Weights of a small transformer language model: 14 layers.
Each number is 500 + 50 x the weight over the matrix's rms, rounded and kept within 0 to 999. Layers, rows and columns count from 0. Numbers have three digits each.

# layer 10 MLP up, 512x384, rms 0.116, rows 0-281, columns 240-287
482536601492473506438469494511455469503490513468487555530550540553461456411551521393473573463442470507490515472502572504539499547523554498528400
511498507479556503561464471483585529456510534438550411519451476559540654481563485549480491437493548588531521464570507525465580522455527496580484
504505502568453464526532497462576418500506435450542511390470480444515551524450442571497524524430594502503516396473500507427559563529458457573416
485534434480594451492556516452553384436565488440487486489500530556413438544498434433479465498419655437630522403554505500546510614474534513493606
553545443598507431482475509513459479530466437436496537486506553541486488465510439469500565511484453591588444440484480527502507483435565572609415
502453424578364560500498473528481591602538544541463509502514592527435541441605464540421589520494429508478503497479604457455394519431509591518444
462536446517505494509483478499512509521479433485483523483503510435553534469525502494535516465523501449520450456492531473477551521497452466586475
432412522472435564627547612575485435600453511440432627502457506514436427493442421573466594470499554441619507410637504522480452494499493439463499
536554523509530527547465505457622548384455491541458519502595558523539450534446577481493495503497581478453557563465481533389463419479572491558465
544592497468419586460470509450464529506470571612400439538484595474340565472445525525418540515570393480419576570525514522537449532524481566474616
544414531450572565561475440427495473460519527355483541456466507500482491619549576457506477482398439539513495566492461463516543541456522511519592
400487462471556564558447543544500437518618475445540529472482464550549550580570502532548555549465514510423404486421463569508569607477468486498472
512508542561504500441520459577467520585489470585499485489516523554447491522560513552459554439495499508524446477483482591451463493528440403488449
564508486533471482531607543409454439566459563452456497487495526395595533511470409474515459495531496471454503513493583498472514493495525548510494
458453530473446491523578547443443558540503513525522568513488567522423474501515481390447630517534540491490472524438557511420421487488498544473554
408520502506519545544484470490528550477553487457484515434503569503453580544476549614533591516463540389535535523598506513531550453479474575503578
512464454440491521552505488452574545518455571426493455495452501527642459511558518501500479469536482520500502547491485467495552483550512525560468
522571492417517581446606399488556427448423487533476488535569510445630552429570532434437508388413547544381533516464456481567536484476506539563532
509480432584523409488494509465478476517539485493576414555567532450455568499482574655518522564350599527457484493488575504479457460578508590574539
450489469451538535405470495534491520461395520528501558446484472528490438504443578457532405483532491559517532525438566413503508423490443501574448
459502538515478491461541535440481450512516474478487420464500516460419507487468532465525506572436439499478549518578511486444510514458477401430492
480532488423447488495541437476430534468476469541480539555524526468474561415540448452507502492525514432438441546432426418490513563479520607586532
542583441476554653535474633452569584508525521459533550411445479502533573544442413529440530540382539535496535519537473585511475580502467534498491
528548462488487544506543474569517494466556516506416503560515491513568613547397497533443462406507475423590400538512422521484538475525507483506600
608520565465538513453441506674457481484511517578475536605556544468527544521439608536343457502522595455521552455521527555446466517507524414413450
491449524532486419516492466482453484484469529528465490498492477442478490478517388456502436432428428455536476507489485486527547536537466499522551
516460468434454513483514515586493601417457475455479562544495483515412509518493550504431575579503568488440570411533517508511426472560472534507468
470426535515514503507497391568504561491437565469450509492513537521492499453497538509474491464540486468508541479561433479542483441506566455486517
472511514578520444520464498509517498555485473509474502463457464465507416536562486477508506498446459527512559451493541503499456334479629580464564
616559494448504433389447476535448490541522461435507548426476526536471520443472404517422539443485489665418613639487479447521509527570499474486389
486455466516557480451511546530501547491502453544484560519516463513550444505467544472468493513434548476478460504571484504558607515495430545559433
541548526444456480482515532497466461532510442565482557523564495524503468462501483482518504419479531456474472574564497481512511548509495545444386
512540509488401567497461483516490511578508522451385446544556457602522544476503436571506472440484438580450530462502496469532533470502483546524517
504483465624504491501498471445522531541460495447510558470481501371555504430488512456404568456485594418388448515411526494498483557452517517443513
581551477493481498456453545455510507570437466447439422510398427512499535500548467455473362481480517466535503485519501483453541463542472519509471
421493568460439430496511526494443567512525425353531635550586533435445489628506418530527558586434459498424539525514491494567449445550506477437523
419429471517579527442457465535500562501467504449470571547414451546450457552611390538521523486457506464438452457517464484463563458473496524483461
448490553514516522522438453508470502526457483428521432513555500535577557561479457585471510436438493490594444491423424550536552527608570441578494
409418499473515440461603539535495487504447493511467481514524469425535471550502474552527474458518490429438374443523439434459544527505407486454495
518546458517544554469559551450523415511657450483482547530409498519459369586512452484491634514507608518505610536485402495448515531456391509558552
393469476607504486443592466473571439520509478512560515462555503408471460501499603452511458535540511642445432478545458418596448421467519470419510
506582486476486495522487547497508596444463544544480552494591494479517487495501490488454488497436521570435477544528560540470536494506557559484454
639480466515432592530400494540502498523473470526469544493551466495568504483482423466509408467469532447472473478507469452556503502580470507490515
557564523527496511502431624481474432513564476556536443524568547529493494369575575547540508490427524506492544422450504506587438538478494495504545
454537406507556442516504548498454489507434474451540446509503548443463448443572548429463451556519384444566479474498474523507481541494473460558548
525511495492537537485520551501621485599511490578479490504511521495594509525505452548468544494519487423490505528481494571452521507463545514545439
613476463512525511532466479652470496549424533484464399490513533427476583506449444427535529544506424500557535372407595489443498439490473443576501
585637548517436509544541555456512437518511518588491468519503555491447480516590368590555507483661498526439486541555455519612445449584376608502482
508401523496461495481530496571484496417517504458576403519483485518521536520522540531558441476529563505467500468454569559524515519583503446445451
452514567524569521528492491558506414467412410511495524442496433650460537596534454523544437398552580389509414340583534544534499551568434509443480
552586453525509414486502375580490496500435486562433408483444486536406535437500470485532451435554465602453506476465523504560456516552554560483539
532461524519471509540473468520513535537563571456495435452441437411551548489456512438546397491506437596433680529478553404457507447470465527497462
578539492448512517539466461570517469572525538519466437499490495490445515472417545532537449516461491494507591531572513558415476362498469457473476
507467529446501483433500495446498541519455468457541501476482540521504477404546578505571497512529513579509522492540460470523514418467530562560454
547510447492412472548522507454524456501512576520530456501414527545520505480494563541497466521490432462502493495435464415450503442484476472468486
591492571532488470502530399553511445500470523601517501452471459473470558495546474517418523558526538493555594478570494515383459420569546540541549
519404529527528478512549525469481488422512560523486457352566594470505474376499493466532474533554501513483516428471514470542494493463506581549595
449494492501485503512458512484518448630475517526320469441495548443499366571525509545516511476528511472513473504539540513490499476523491501569438
496500540533460481478490465550483479502423464492578593482494488509532469502447423497557509455474500432419441451464482460570501437485542526520525
597537454577485448413519498435463580478552632534408504557422450455481519499544505485477436498488491520475499464410568535538504537476557495558522
484532474468452569514462409501450488521523475506547615582501518575507510501487483508475466493462510406505501492378587538455441486543593545502383
498562379536454478561472459602409449489482425573494539471469474481456467487491409541468511554497459560363511460491530550434474528544515491467426
471508541546449482507562586432498457385443481465577486484469523504487433467516480540435595431421460471501467519358576461500516502496504433601527
464473522496427522529551452521484611486482461418480427469488542385507553512506423563569458431440521594505555423444415483521497535491523440479448
450496459401564530485502478536541550524596502560487429476548490420502522479519553550554507559507415539548452469532524496464498526474448508413535
465424531492610429500418451429538509441485492598611534531546450515567587426468435508583487466423476468472564625518552469457507447408482477534466
559588529558411392444546441570438544428425469524496547479492556518486529502534471481513444505542445483496547465482494469469493532558448420495468
461539448417497505490567494502538435509579473470459520414432489580545573463500481465518503501552465435551490458414369563506455494528449519493596
574516417571508421444445447466546480502532552572446484505497512525420584504568578505406560527519496509427417464491523534456538520475522526470507
522433478499512497517525525430534522538476562513549442467527476551467564541502455500513550492557477504482411469550508503485510560520479466502484
472497517471480474535408467627490622505527508458518423569531565419492510564385535568439450533443611525437452450531549508451540347466507489576528
438489457458523561512491448507472516474495554423534556562517505461599498532451584443452597508552473531450552445412382497383454487475480598467640
524485416524477493531426692512498495417585612477552537559402545524619519620546448534459479648489483538534570484466490380602513413452378474471471
441525483536503481471465555497510500527531516487450525417545449581407414571449463430458636508533519415533554512528654505537483516515547477560464
464453534502464552482539426604523499487516415506495545473555545489497565476495488516450561469511411435551535544478418395363470455522526535496630
427512477433531514532509533553515514590545481489544434424521489511524569494503500528435521489534494466566515483446550553553480516435508503528546
448516521446553478564435473561519450518621485501558515547485467509501519537488501535625589471454495451574521479396620515504508608468489506474554
471525453537492549522571482561509378502529437478483493529584547491558458432501484548485555441493591471414479493434520585566524515548420423495489
469519455556455379515565534568530488564444477505431508462496516527530485572478453510524520465465508409472606426501511478507425507473473628391413
510574483498552478453453543524513605426595508603512416443488542509521469482602452502492413438430479388514481391521561465501502561453514485504531
500454495499482435542476554501409532515475492457470457558455471566483544540584503441574435510460441549477420535443544465435609580492518475493415
544474400486562453617484460484495524518497643457418500450456453514531572494497562551491496528503396487469557513521509471469515494476459497587498
457404558562562454511466527444489467417471497414592424432546497566448527435413408537540475480498439351499545415545438544586440584559538464490528
521538432591506480437492571519478490481461558558450471458356493505443483545507464548515450543468454645503548506430489521513479547550557483537484
494513473461564505508490541511536536455475511451462462527547468523472448522439530641370532542377515566494464458442553471507534510474469456520506
457512391503463530467301608574482552582547518561468456467455502470417527466518545460358494548504510522535422636572420620469551452494452329607542
440577440525566389546487571446515440375519491508510523586498447496423434503534512503498503545545470469424489564511618498508544429581472449554467
466563443506500492471433501426541495455451471588450509581506517413423433478541512447493522507466554553563475526523440477491478448546503415469544
432533463512488473570509550453497441506395461536458580488465505488453378522509565546596451519524459534533543400499528539447492513467409547419492
574539552538492547571494554499548598559524542478489610546493494533529592446551485492409556574451525513524485577503481463457535503356471577461475
528439442543570524523456504498510472477514462528533468486458496437407489633517548498600530536491574513484429461569481458505507468477470437556525
567503500549464439478539541483485528506476425395471390560462508488521475593581541494455540489461431477544484512555507501555549554477543407480478
476394493480458570500663521453537575501513558586543613470463452497483585621552551401449511485492438568417482455489480455566520504448445554579484
551567494574517466510628431446484497474423546531443567550430462467544576372466521488500499586483563492459453551555503442482566573475454484587503
428540524466491597599480454440472464546524437500482456534489467449525537486551437463565474422604352410511541440486557413479496515511558481512469
492460438511382475495579474477412527555502532478484505471451549501477581549571428526530519584546445555475531534621509537509480422502465517553446
545368540506536516483578523466548463551417495603531541445528554470544538541509487571572586555510479467531487473556436508409490468468464439519498
404546548554544430442467563519441510498398492573483448383495454400489466538529500435431525509480426451612476394460474483497503456385547521524490
489494556449473480510516579550447574475497441453587547476496486496436490545534409454478420445453559468518501450532525621502507496534513474514529
533571389442541496498459550489555506561523470501439534446550509497527515490523508444487490500441516482558529540595509502519473436483551559550536
540411445474529509513572615474539462481560554529512528451446518436614521449372552496524473414520504498559515548516582385492535512486499448483472
414524484469390495588477431565541462531462483562476495451487590501511547444469554490487538502503503464472562455530520526535431539514537507496527
479563469534432484496448502544524437391535289563562586435479510502530494506455533451588448482457400507560458486511455511418459558460527491458584
542463542516456504540511413482604477563499540519465506427443461501458477506488501534560550511414531525525534549468533495589471517386534471551466
443507417420514514495580473548509494551538495548515529487483500514474482543541564409468485459463488479478511533490546439583497562561511555508547
523500564567458373578548534533594524529479507565494526412513494493509516435492560459521486524402562509534493572426537482396353407456496386502441
429507478512509465471433493578476471532480493535418486486537455481457476529504430471587427501464527440482408517548514456494528425538383471429428
506572537548449516628470471407502468497541517525444593559541492487475518408539566487481454528427458464439534458493409421456517449456487455489551
418528524519650433504566555438537449431483473432581534527490445579430450505583589548485513484515513547503401472508461633565584445543547502493521
539515431500486548478461534487517618540557503500512439527514516535386522517536448536486463491401571544577582576461524564453451474480558480497531
494487521489463498614563479585425473542557580488561439503538513442565459503500543495485534572465523414467436448560539548526532557465539524470537
557444436592545562350473525498512587568512434491574461483519497448538461500539552529469559543382447422609453425471479488412535427549422490531495
500472445449464414533548486549439477547498493557483504526556552470423447535515465519553434550522415488448527419512597498496459582534417508510514
523581533513497451502468521444551472506511570338481429419412497519490479464512466423454523483418558592550475522555488511530492408545438464559500
449498603403515513588432506491517539546546430448450573526466509493495486522457481485533554512494481410532470505482490477459515549450529592427458
502509523518531431528516547539565527475429510442521540564459464474537521510422520424499631481507448607505469511495445441477601515496508523474509
538446481415437565488484531504453491428501386422539555536482521484478458462504537381433510422477455522559549477419527467565495455507508479500553
555453441492478493508495529613483547599491474541411443433532467479460479484411521639554463400507465440505458572496459475601470466488468478434565
599600555431511604490549491439525471496538508416555478531572505501494560513518473562533539485599437391576580478474440500466537517571445599453565
479580512563426494438457481529482473512549578542401491532467500509505486482442533543436420471536513485483542530528509470500515511465536446414395
519508486477497548457453538462515520570514462439535408490402506486552519553481458484435525400518504573412494467579497516534618581514495571608407
485465486522509439460572504419539520576370467556474458518528518349485559457522565463510549553542488517524572516515487462481454434550477481539507
552406469514464491429533386476479510497482572434490475486422567479423458486507487406560536593595432420490529513481538452472472410511555572504528
567483548506489509406454500526470487543407572520434524538464454439533483450449603561489490492437457554489523493493607481530464435580454520579473
613535508516477558520508486540424460542503491545532465576502495510570509519452503515464410471534476495373531515444473566518512450550467561543473
560512608460497550481542508562470518476496434496418412632574579537555507522542431520526434464482434376470495470484531437431445517649510511456535
512411531508503587492520518545631476478534546435539445479490552479506481511469534481593485496503507545523491539539606439526537470454527497580502
550389532524504464465444508547552507529423506439462522549509475457478400467503557473424495443467481473376450449498538526551513502584584531494446
460469533597515511509539551526468443588581418553462461598537531505510396457507405494564422470438455492515485504477476563536495408501547436461517
498548567483520499573477559472473471448519479510507552482465437411562441476503546581462480509567466499601469486535445513430493575423523526473520
483578514525575520515504444472458509522494480493518493533447361539459458507527582512522533520508492566538572445432447508531533519425559446480472
477500521516489541427457550497520507511566442472440508476419405503419522513477475444566434503476514529502475590465493512491491486432486549533539
538512512513539428488541456517469539519507544488507538543495478520457386525449502486444463459443388399545410594486526518517512474511499465483421
511450518421521557475454499496543554535540508420517548513435512490474499454575534473481578411425405498534457514440523532515515415469530478447471
501502490389615500478517507395522481469582543432526506486498498500473502566540560581504463520473521515474415601501434564434588439467427442484567
460574566493455450419511394469370513511475486497531599496447506570488491473607521484470514491490492570459529519424450558475458478570481614458543
587471495466499557370470509570455448533416398457438542560518499488461478483520571588548428507504413536566467444496506518593501518508552520523518
573519550539471427486556510387501569425500539488439578458471472459458502514494550447462529523463405474425515556588518491489541509404465520553493
563490442453466446516548484501487519457489469550507504509437448515460496586516456490483528662496511521511561494508517429499453445476388485571506
542541478579530471491383428569554548498592517427514460505456472491489467501478462560490485409498527577448450469471458544497569565546465557507589
482605470459469516525462539563548423581477493519532461583501545486424512539521515467482483583479523515530510427511380472530525463454479442521427
533464514526505474518447507587518550560575485500436535457551540543480511432533484556528539582502585505548553391431526444454453552421437480418563
500461584543584502530506444510487500479533497436474467527483479551576497387481550617512453475439534462600568439491544446516480470475470477595446
474587537502476549547407475468457575486495500439463501492455504459506408555507455441469478433508523529426496454439548587622499405486500499499487
540642426495469496495589391433519496520547479514511489431435497535527424555581499461670524537542478550475475501528516488496471473556525492524486
469458493419551520617598508483468556512588739537646459511476513495476480514529497317564453577435606302619451610603467456482522343478403371357385
525419469499481512559465504531481561451446464489577452510614551549457430506497445543522532476459481450402410490531471538514524584389494432482446
433459433514487474484450529535519567499531477606492503541489525543466484494535497422552461523501490528451521481503599529476455538508604489498527
484499545478428501568505570503541472518498572529404435449495567538520490470475511500491536552513508478471482436488512483543468465399515535489577
473486481505570533502493453503510518383533508563675518687458509548458484562509461482484487473600474499504517461572518519580539507502525381590499
581549562456483556527520471554437501521425530549464491464487487523484525542435507460574620483523611480537464488518515526509475491480499514494488
506459445482446445575442547574488512500522432515554444375575375594497472551545491481491519451558520457462385506510515385419481457475376374538531
456445497483493498492610493560451503405539428525434591499428477501493508510557524482476497527556499472503524550437427497505477476380563449550456
577427495471409497438467553514510547514513531582489468495532551498527440479441466543492475431526444537446483512473495474472478457475563538518487
613554507561509487541459522453470499488433555499504532514522520422470493536572409517519444514455546396445471579471503573486481479481516465429629
536485588589564488500359425542463518586508470545524477493472514559383517469517510506461451550508485555520570518447460541587484493518507472493496
463446496467482430572609459455579488457502488583509590506441538482501462344488550473487487533495505484521547476504507452526444453449517597590481
493458493519482551452645398577457509452449523479572550431443485554476530499473454549611549474505507441459474430458580510546517458407401542490603
466421540508513502438583477511559437464543478456453411540476459493473604505454521520383476431524553444510515489434518463425505515366412528500432
566479499442460517519473564440456489461487448611579600443509428506557391547535536539428498447446501482487488503563567463490527506498455480552459
504452537500505509561474500439540464502444458494507543455430510494547521519506538522419478510539519432533453514537513412491500572473559557473478
506410557536456427540472445485484493523511493566539545467473539481501435403564502409491505499574575513511557482528591495470464436486566537488471
465463511553572475556562532451547457525583611501455445432407474526524524439543536497574482452465495510432356543424434534498521495425519497536460
452522498453462488399498449530527535512554496481505466530488496474511490534422604513535513476571455502462530445509517455480469455430532457520516
516507566521523532485486531541586442536433495587566497449504515497579503516415475467503502541580571475538517452498504539505435480492491547489434
420553466502481581373538526441505483547389489418564538591512443501517527539463409491467491456544572503566532352534484456558507471487541503485496
490458506566515551554483380508514491587511398482513476551571567474449553495514625528458450512455423482539560565435478426594522547481477509563531
458467538485530416549536447458471554511518490570431582511536576561451551429553580547473453492517548491561577479492451516504492529521544627497510
487481547450543476506475507536538449444511484478489397449509528483512533534412420549446484548517527532521540504487551497477485479384463582481455
511477477544494511483494588453478565412491506458504573528543468569526504495465403446494522476416547537559527481481394497576532471540529487528439
450539423482506579498502456541585386548547514476549442454527473482521510552470520467527499459512449479438526470445585490429527535426435553602477
519466543544555532540478464512599484524386551546532432497405548424570477489490538553463520519485484510444469508508470586507518546471511424537525
517450383565482509492517551562359607550492526453501496447473482532531460531500518454565552538474526559505518513538501596474487480572517502402522
498475596479507487584507449495450459494520498508485555483567475515451501515513664546467449555415513491535480438547484516488476496360506519516454
458537638462546466541543412497423539508504463569452458491555549475420479510353486432507539476514524462499468462530389499461477506536514456461435
450431567536486451525420611569561500450438431430437430541576475495466477405494493493496588481424573506500422433446485496485463469484447489494430
515558425425488573443512443529494458453507537488440512481581460523524461435437503453517529525456559508418437538508589503408533489475519475541548
498523485521487430444513513490519557495480536461536564532596550518509548466519551571436511495466463428558499505543477484470467466522495483434499
440592447533487430378447598366537465501468441375581561470513527543457469463568460458484508485502481400572529378574511497574462586561533512518527
502525453553560511449608593508508557514443513504521516573500468453447458579475491584467594476463545585501502496499478489486515545449476560479531
457527551570454504456504534488497516471498371419533584462437522547543539496477542569462368521525543580536518462538479459565493493525469491504454
613483498539472525529469609537556466478490513465523507576542508561550446481536555621475418481434473490481475476512515523532543533561479536507523
485565602454562461454506625531477434523468538527493579576547439554479415513457471542478499539491542527452423541491437483500564473431425477493542
486492584464576609490463539438481546533488428514479511405545467542573526570546479490493496407486463593526477495523442517548561514411562476457423
500479500466482478502543541459532501467566500505474458446424497547440501504630489505541568586540478466404477505539525457469496514614490586504481
495607517488533483446465550458466531507475466474547494510624485533457560506529479508497570440477460379469500477559555432520485572468575567439433
487542486510533429476555565507555507467471502458495517584523518457551471480459481505437497550488428488664519565559468520491528507516484436453421
506494500461565467534510501472393545540472511424536532487464492467557448449517545488447607455544448488413478469537495566536538509555427482477373
540509466570483501446522553471447471514470523468608518484543543484448458493474512569533483477452521491571504535563496535498491544456519473582490
541418484518499551453485506468565472561494513466440515528487540521508512524524399427535531550549541555441516573437534553570491489462540597450480
567497493507499484444411544496557518633558616472536518450506484570401430504482465487565537443488557494605471549569578422566503404445565495505487
564545540522492545477421467447472472511617515561530375474485501517429520496372456547519529483498429487582500535561497457511493528466576457454463
480437496472468566517460467530521472594489500490498491449470496496606535525468511481465583524584512466517568488545484502463497578509439491497495
512460461418522556501617482501519540428448533544522618510510504528572556588559501519478563551495512499455506506442507460432531511541507465475435
428554476511553460355485476450524592494570489460537456509445526469505507539548528419524426417521482545444479526517458535518555536460517530478508
409495526518436524476548458521502399521522411498604482475391505474529469481553501520447510536541544485444425509422484500492416539438487512396513
458562406353493541526448423425443438578532430363449462430512495452436482532558481549433443504492459607623481425529443415457513467459450478518505
464434446497534471438495479498566546573522424463418428490411516506561551525421506467528440530498525494474517466497491560530490469611475557566468
517396555525513490548578447484469418478586442516433448507448525624512494523479482416578525521479512443487485552560459530587498641520487511455491
489574488431507549580533463423412502564553526491472501468511426526476477503507537554498414528523454501498583468510512467552544558501501547489518
587590508539448497404556567471494517544369454476565568435520540596569467544494395461493605457447504619537585586304626608539527453578532509528457
537509556526529570443504544524486518550535521433514411493455489537457548526454493470518467517548510606477544504533442463524451466470364429507462
532509507507452503513529393442475531498528507502558564456505548575494553585559530455515485498509450508588523560523493500541517533433487543650504
400516543490555532582524494398601527445565517532517580456526504449553500532470500467459506526574449443505416482512527535486544561528512583457573
583457504540525479498505493590437509447536426598508524459476462398527414551510471571591523456463611478510540466501520512566495464547558378376493
457519584531483450426523555508404541526497436511505531509450549507507444555543532457579555575451551504548563505487540452482470468549499425488475
514510569500477514471488494457481445551398537585462490513501476486516563469506504502514581459420559453570441540493567502461525503452538465537493
442534429493473554499546571401555446474554556513484456437518452517491467455501556530540552552477453442518530487489517601554538477563543562542544
564444503478468426501531500535456479570560497470490369484549517425489421476516518436515490427577451482540524439440507463440500422480561458490583
446398496502508495373552497422537535426519540584495464533414380552508525418445458458623565478519502504504405433486617425511527500506409513430537
439495477515449545531504502566511468492541470502490426500530554461541533391410473516503514548489524485522539487526547505493441423458573479452557
501549441491517474572587501448507500464444565453550512582457561488524479458459520456397480496476569461458478496629535474512515522525480460519506
504425523549455601531492522495471526549484405440530487544525512506513474488475535549542473544522571528571459429436510508601497435525484462506471
538523542482558495441486466524435425523530478432558371528493508501462563597465554512494428457471488537439480424546580609524543479446442478506543
495493524586429490473409429562380494531475498581485513515494573485485452487543504480522482533399400459496489559565498602508476458528514505398499
577567577522550439428439564494441488557506586636496490552480480483471444507517430551545458520475436429443504502460457642491520477539490498492533
501434463491572467431505572432477476510539485448491437527446569512594538497448546565469483448485540528390511591559477587404515548409489491432516
523564558500601578486495462441600459484517467501564549434565512437532504530497444580503505429475523539473519577483462420551499524509548480598522
460450584501432535515464519455611454496521465426474530468501528565519485452499535533480530471506506453509516503419545567415510525478571471523472
466369495505528505536517463401517552550552436502549473512505530499469438521585489570506552468542524479560548555461454455484540489506552462464534
436456498573536431537552402455590562615469492524447547536421457504493589499573435507531537443553505588501490457585490608522496451565521553450366
480583474505516574555508458587415490552586499496355474424499513480469469538512500584512465556550427532441599483534469559477435469480544511451561
512537501524473506545524563555579506470471461434495455495495607552518531498433430473523489518552624435575473536484510455506462418503479512446477
516491527516507550451511524554477454489530520465530506414446473527544552527604506567520502387495496478493530519368454535535514530475501454546509
481608518491519546378523536558560460508513466502488505406406493594592561463433471407498534472432489499553499420454478520396494461531429429496607
514551468498430499512508506506574481444494425482488508492552494497581577599443415550493470459479577479524441493483516433467460485456449569486434
515408452446540527528525582442505475527437486488487394481539522564547531474436459553512459496405500527565405548513540459530500454486516394493486
496485497564482568487551490436536533479496441545538428506507574479523528584543541497445531465483592568548496541542542558509518563505469576487498
471467447546510564540555456558451524415484605572451444522500465503573547509487438500500519536570532457524540442444453505467442480454592546538499
528497402504488430596543502499533495557482436517503494526547462582545434484496517586441487483437441445577525588443572559485492535530518477469563
485527617435537408470485518456488558438491487474488531534500409521462515514500532452484535487500559514545487570434470558455520483444574512511561
514528400541490456508415454486490575510514477476444485464572542495543569607479472492475485513483568521549476556460461432429483528340443493526531
462515417440573414566481549504394435485461478588499396476539491535409481516495542452553476454495442562481501516477552557443486504560529548528552
485506458485542559515501602531452507419444496390508454523568474488404487492558456534383442491446469545572500515536478527531546565434579471504522
532497519475480484466620469534483568487448500525536525453485550521528524445507554490481469531549510475561516549407498599491446503533512531508609
453471431429482569601528500441573575504474582457523559412459445561617532528502482509508609455520531399509473503546411502474490642554534553512461
440545447386493527481465454557403539386600460538448611466538525438456438417539606481568549535414440564459531574421537452569503513529466544568668
472619518467489556484443458425508514495483559460407542497496507532492640392447524506489400458477443534457494569403483485471474474499428509470518
515667443530544480503440589422560551513577494345503488513445471516555471464467502471448535547563497426510549538546434432461566456545492607468576
439445520570551473601541506482423437479487458466514543440454525435437557529591548531400553523512625545471503519488584493520516478484557560506546
496461526454543501596487533453479488466397489505511488538632526518548435491502479567471416526482473495469496559439491577474490458466563501434517
512450534531498549496515482497516435454549544454479499515447520567423564442484530612473498574526445503607554550387492501401475540488510576500459
537557522467476532638433548516448512620531478534541418416525417465543488491472439598461461459495503505523545434538438471479526569517525511468451
461441435390531562488484577358537594543442570425442561473510579545490542481520601444498621446492522521590601437490452481469533475511540456553579
395607486534429447500484413560506588536460496451531495626539530460516479528441495500531483562451459553409549446483479459478450445635438509488493
431465502524488379604516573498493486450494480571509510549488516499473465536409446538557448516492513441456413513516568500466478452525443439540531
542459407579521475521456457472473489472496553530526438436528533469416503525483497469523501430481507471559498557464495572426502513472670475567491
457505514402497545538562495551462525528509550499424545509476503579510477532503487485461563482486495487487520508493438563499563474544485457511465
502493482548511490493468436479547507400524462490470509468496458523517513509480454571514554490528474551445487596488505514533529472463536532490519
472444415497466528527556533501538502518457490518447494563507538468464569498517491442482492542504529523466516478477558484519444475482516531460459
561483548509426507580531524497495473535468547505533462563465469498485483585520539477546443578556360444487496525383553489502482501552535508523547
492445500522521494500492501473563542370491545407601630482554446498451570544502554451441518564555464518533449436526441547608530479575539496473557
524471559474569517526466478447456494529536526514550610480526472391412474584452568590598520555535514471449406557482462447565585571496497550511533
471535571554483460495502544455590395537473575472479454475449555513512478468567496508494579502461428464613542536491474652561480538521446515471380
500500506556486563542508484492539502419526514482553486491548500519496534469479462508537475535498514505579551582428533532526442440494556505477478
450493555606485471542521487468482565520627507445496381523505524477454533532490423521525532511527514543494485553507477532437504547385529432522413
536437500473488500482505496554565429409494550461543466458512442488567509475548475503557547391469475503508468464463508504419504501508584502547576
425409509539500458435599417495411518504569473513569527482440496571552497557550426566498455482469509529505465535523512425525518470517508547577448
575506591499574425567459488551476459505410498505544462580467514461469438527559521458471484551397487510566559535489514519568513440375487489520525
572487475488510502475620543503571554460594471510543514632402568478527526489572434548556491544491622429598448493533377560582467400434461569487558
529504450582521415354490568536449535453460518499442515520449451568500533572439515541512478526486447597417515516496446438487549497572528456565404
524557568474550499520495398477446502568591545523594542469499526483557432501496513532478455443500524439508477603537424494561455424459479568580522
514580515480544526413521453521443368495520456432527536529435503533526535469432638546450506541449467471402527450527545525502478546504573420452522
480529475466489549510580557564486468571503458490477546515474515492570510526470514591519500605511478561539361420511460505465541619511570539510472
543423567407478552505460523512486499451510391480603564509654579545558418534571467552376509438493444415493499511481431579563503531444546564492539
495487474492571544534524571528491429420423490487507440510526520541486519464474477469504514459531473494466502381477546502543532522406479495488466
541544512532471503463532502596527476467496526543489481465491447544515536415525599506442483499582507553537553470569451498461495443534512535566513
512455508461473470500405432419467527631485543417530494477547541463496559368510495478507462380562533490509489607569539413527525523510462452628390
418559525442486545488468637496419549394398527467417579478625495490498525444441485457554422494527532268547494500489533445508513523436417560490482
561366487366575451459514534460474505589615514520464453511526497495507421530591575424530485484579582437537576576571469488464473559504521459514441
486521480503518440522498442473409499503519527563519495553518473486461437457541501495544409425398420502462482504483452526523543527533545549546522
498462555469407453493474565543489465506462569486533546546491529522488504475559520495566516472481457451496400499547556498428496502567563482525510
440490498433497578546529447500506550475514554487459427526555557538516525423525530505526495491497528509490508472512529453485428468445497501444469
489499459492503494499554457529454481513499471514409464437411532568495418444490460508566524567448455498428545441481508499501518446526392478518492
548428548512466542460555530460516545508533409537600569466541533438514474475467456567522564518551503460538496518489460519531517514545452531549535
494536559448505499481524479431608547496445507551408494557526539610549455385465538482513558483441617483533468567517539547435490499529627485440510
509564544408509500559581483456504429538536487553492490550487495568494478457444557550512505481511519519505574543537530487459478456534435480532522
465479455408498525558466426497553432506583499510482472540584500461521527489480483521552501568553384459505536528574555523473455433568541539491504
446568449504580461551483510461511434520502468524432529439519427483497484508469464547553473463459385505470418506442481509457534549551468450574477
533506463571470485494537446561607472521575627502505385468474546548603542536487457432534508470420531418550489443486578503496517520486613487517498
421457488488482574527487498474543480565601498391485513466492462474499460534538496561545552445533444454550418411484528489468558512467512464497466
586549543545540440504470534540477536548523467494538426524410509379438456510566543517530541478497511515516455503489508454363513577565539464480527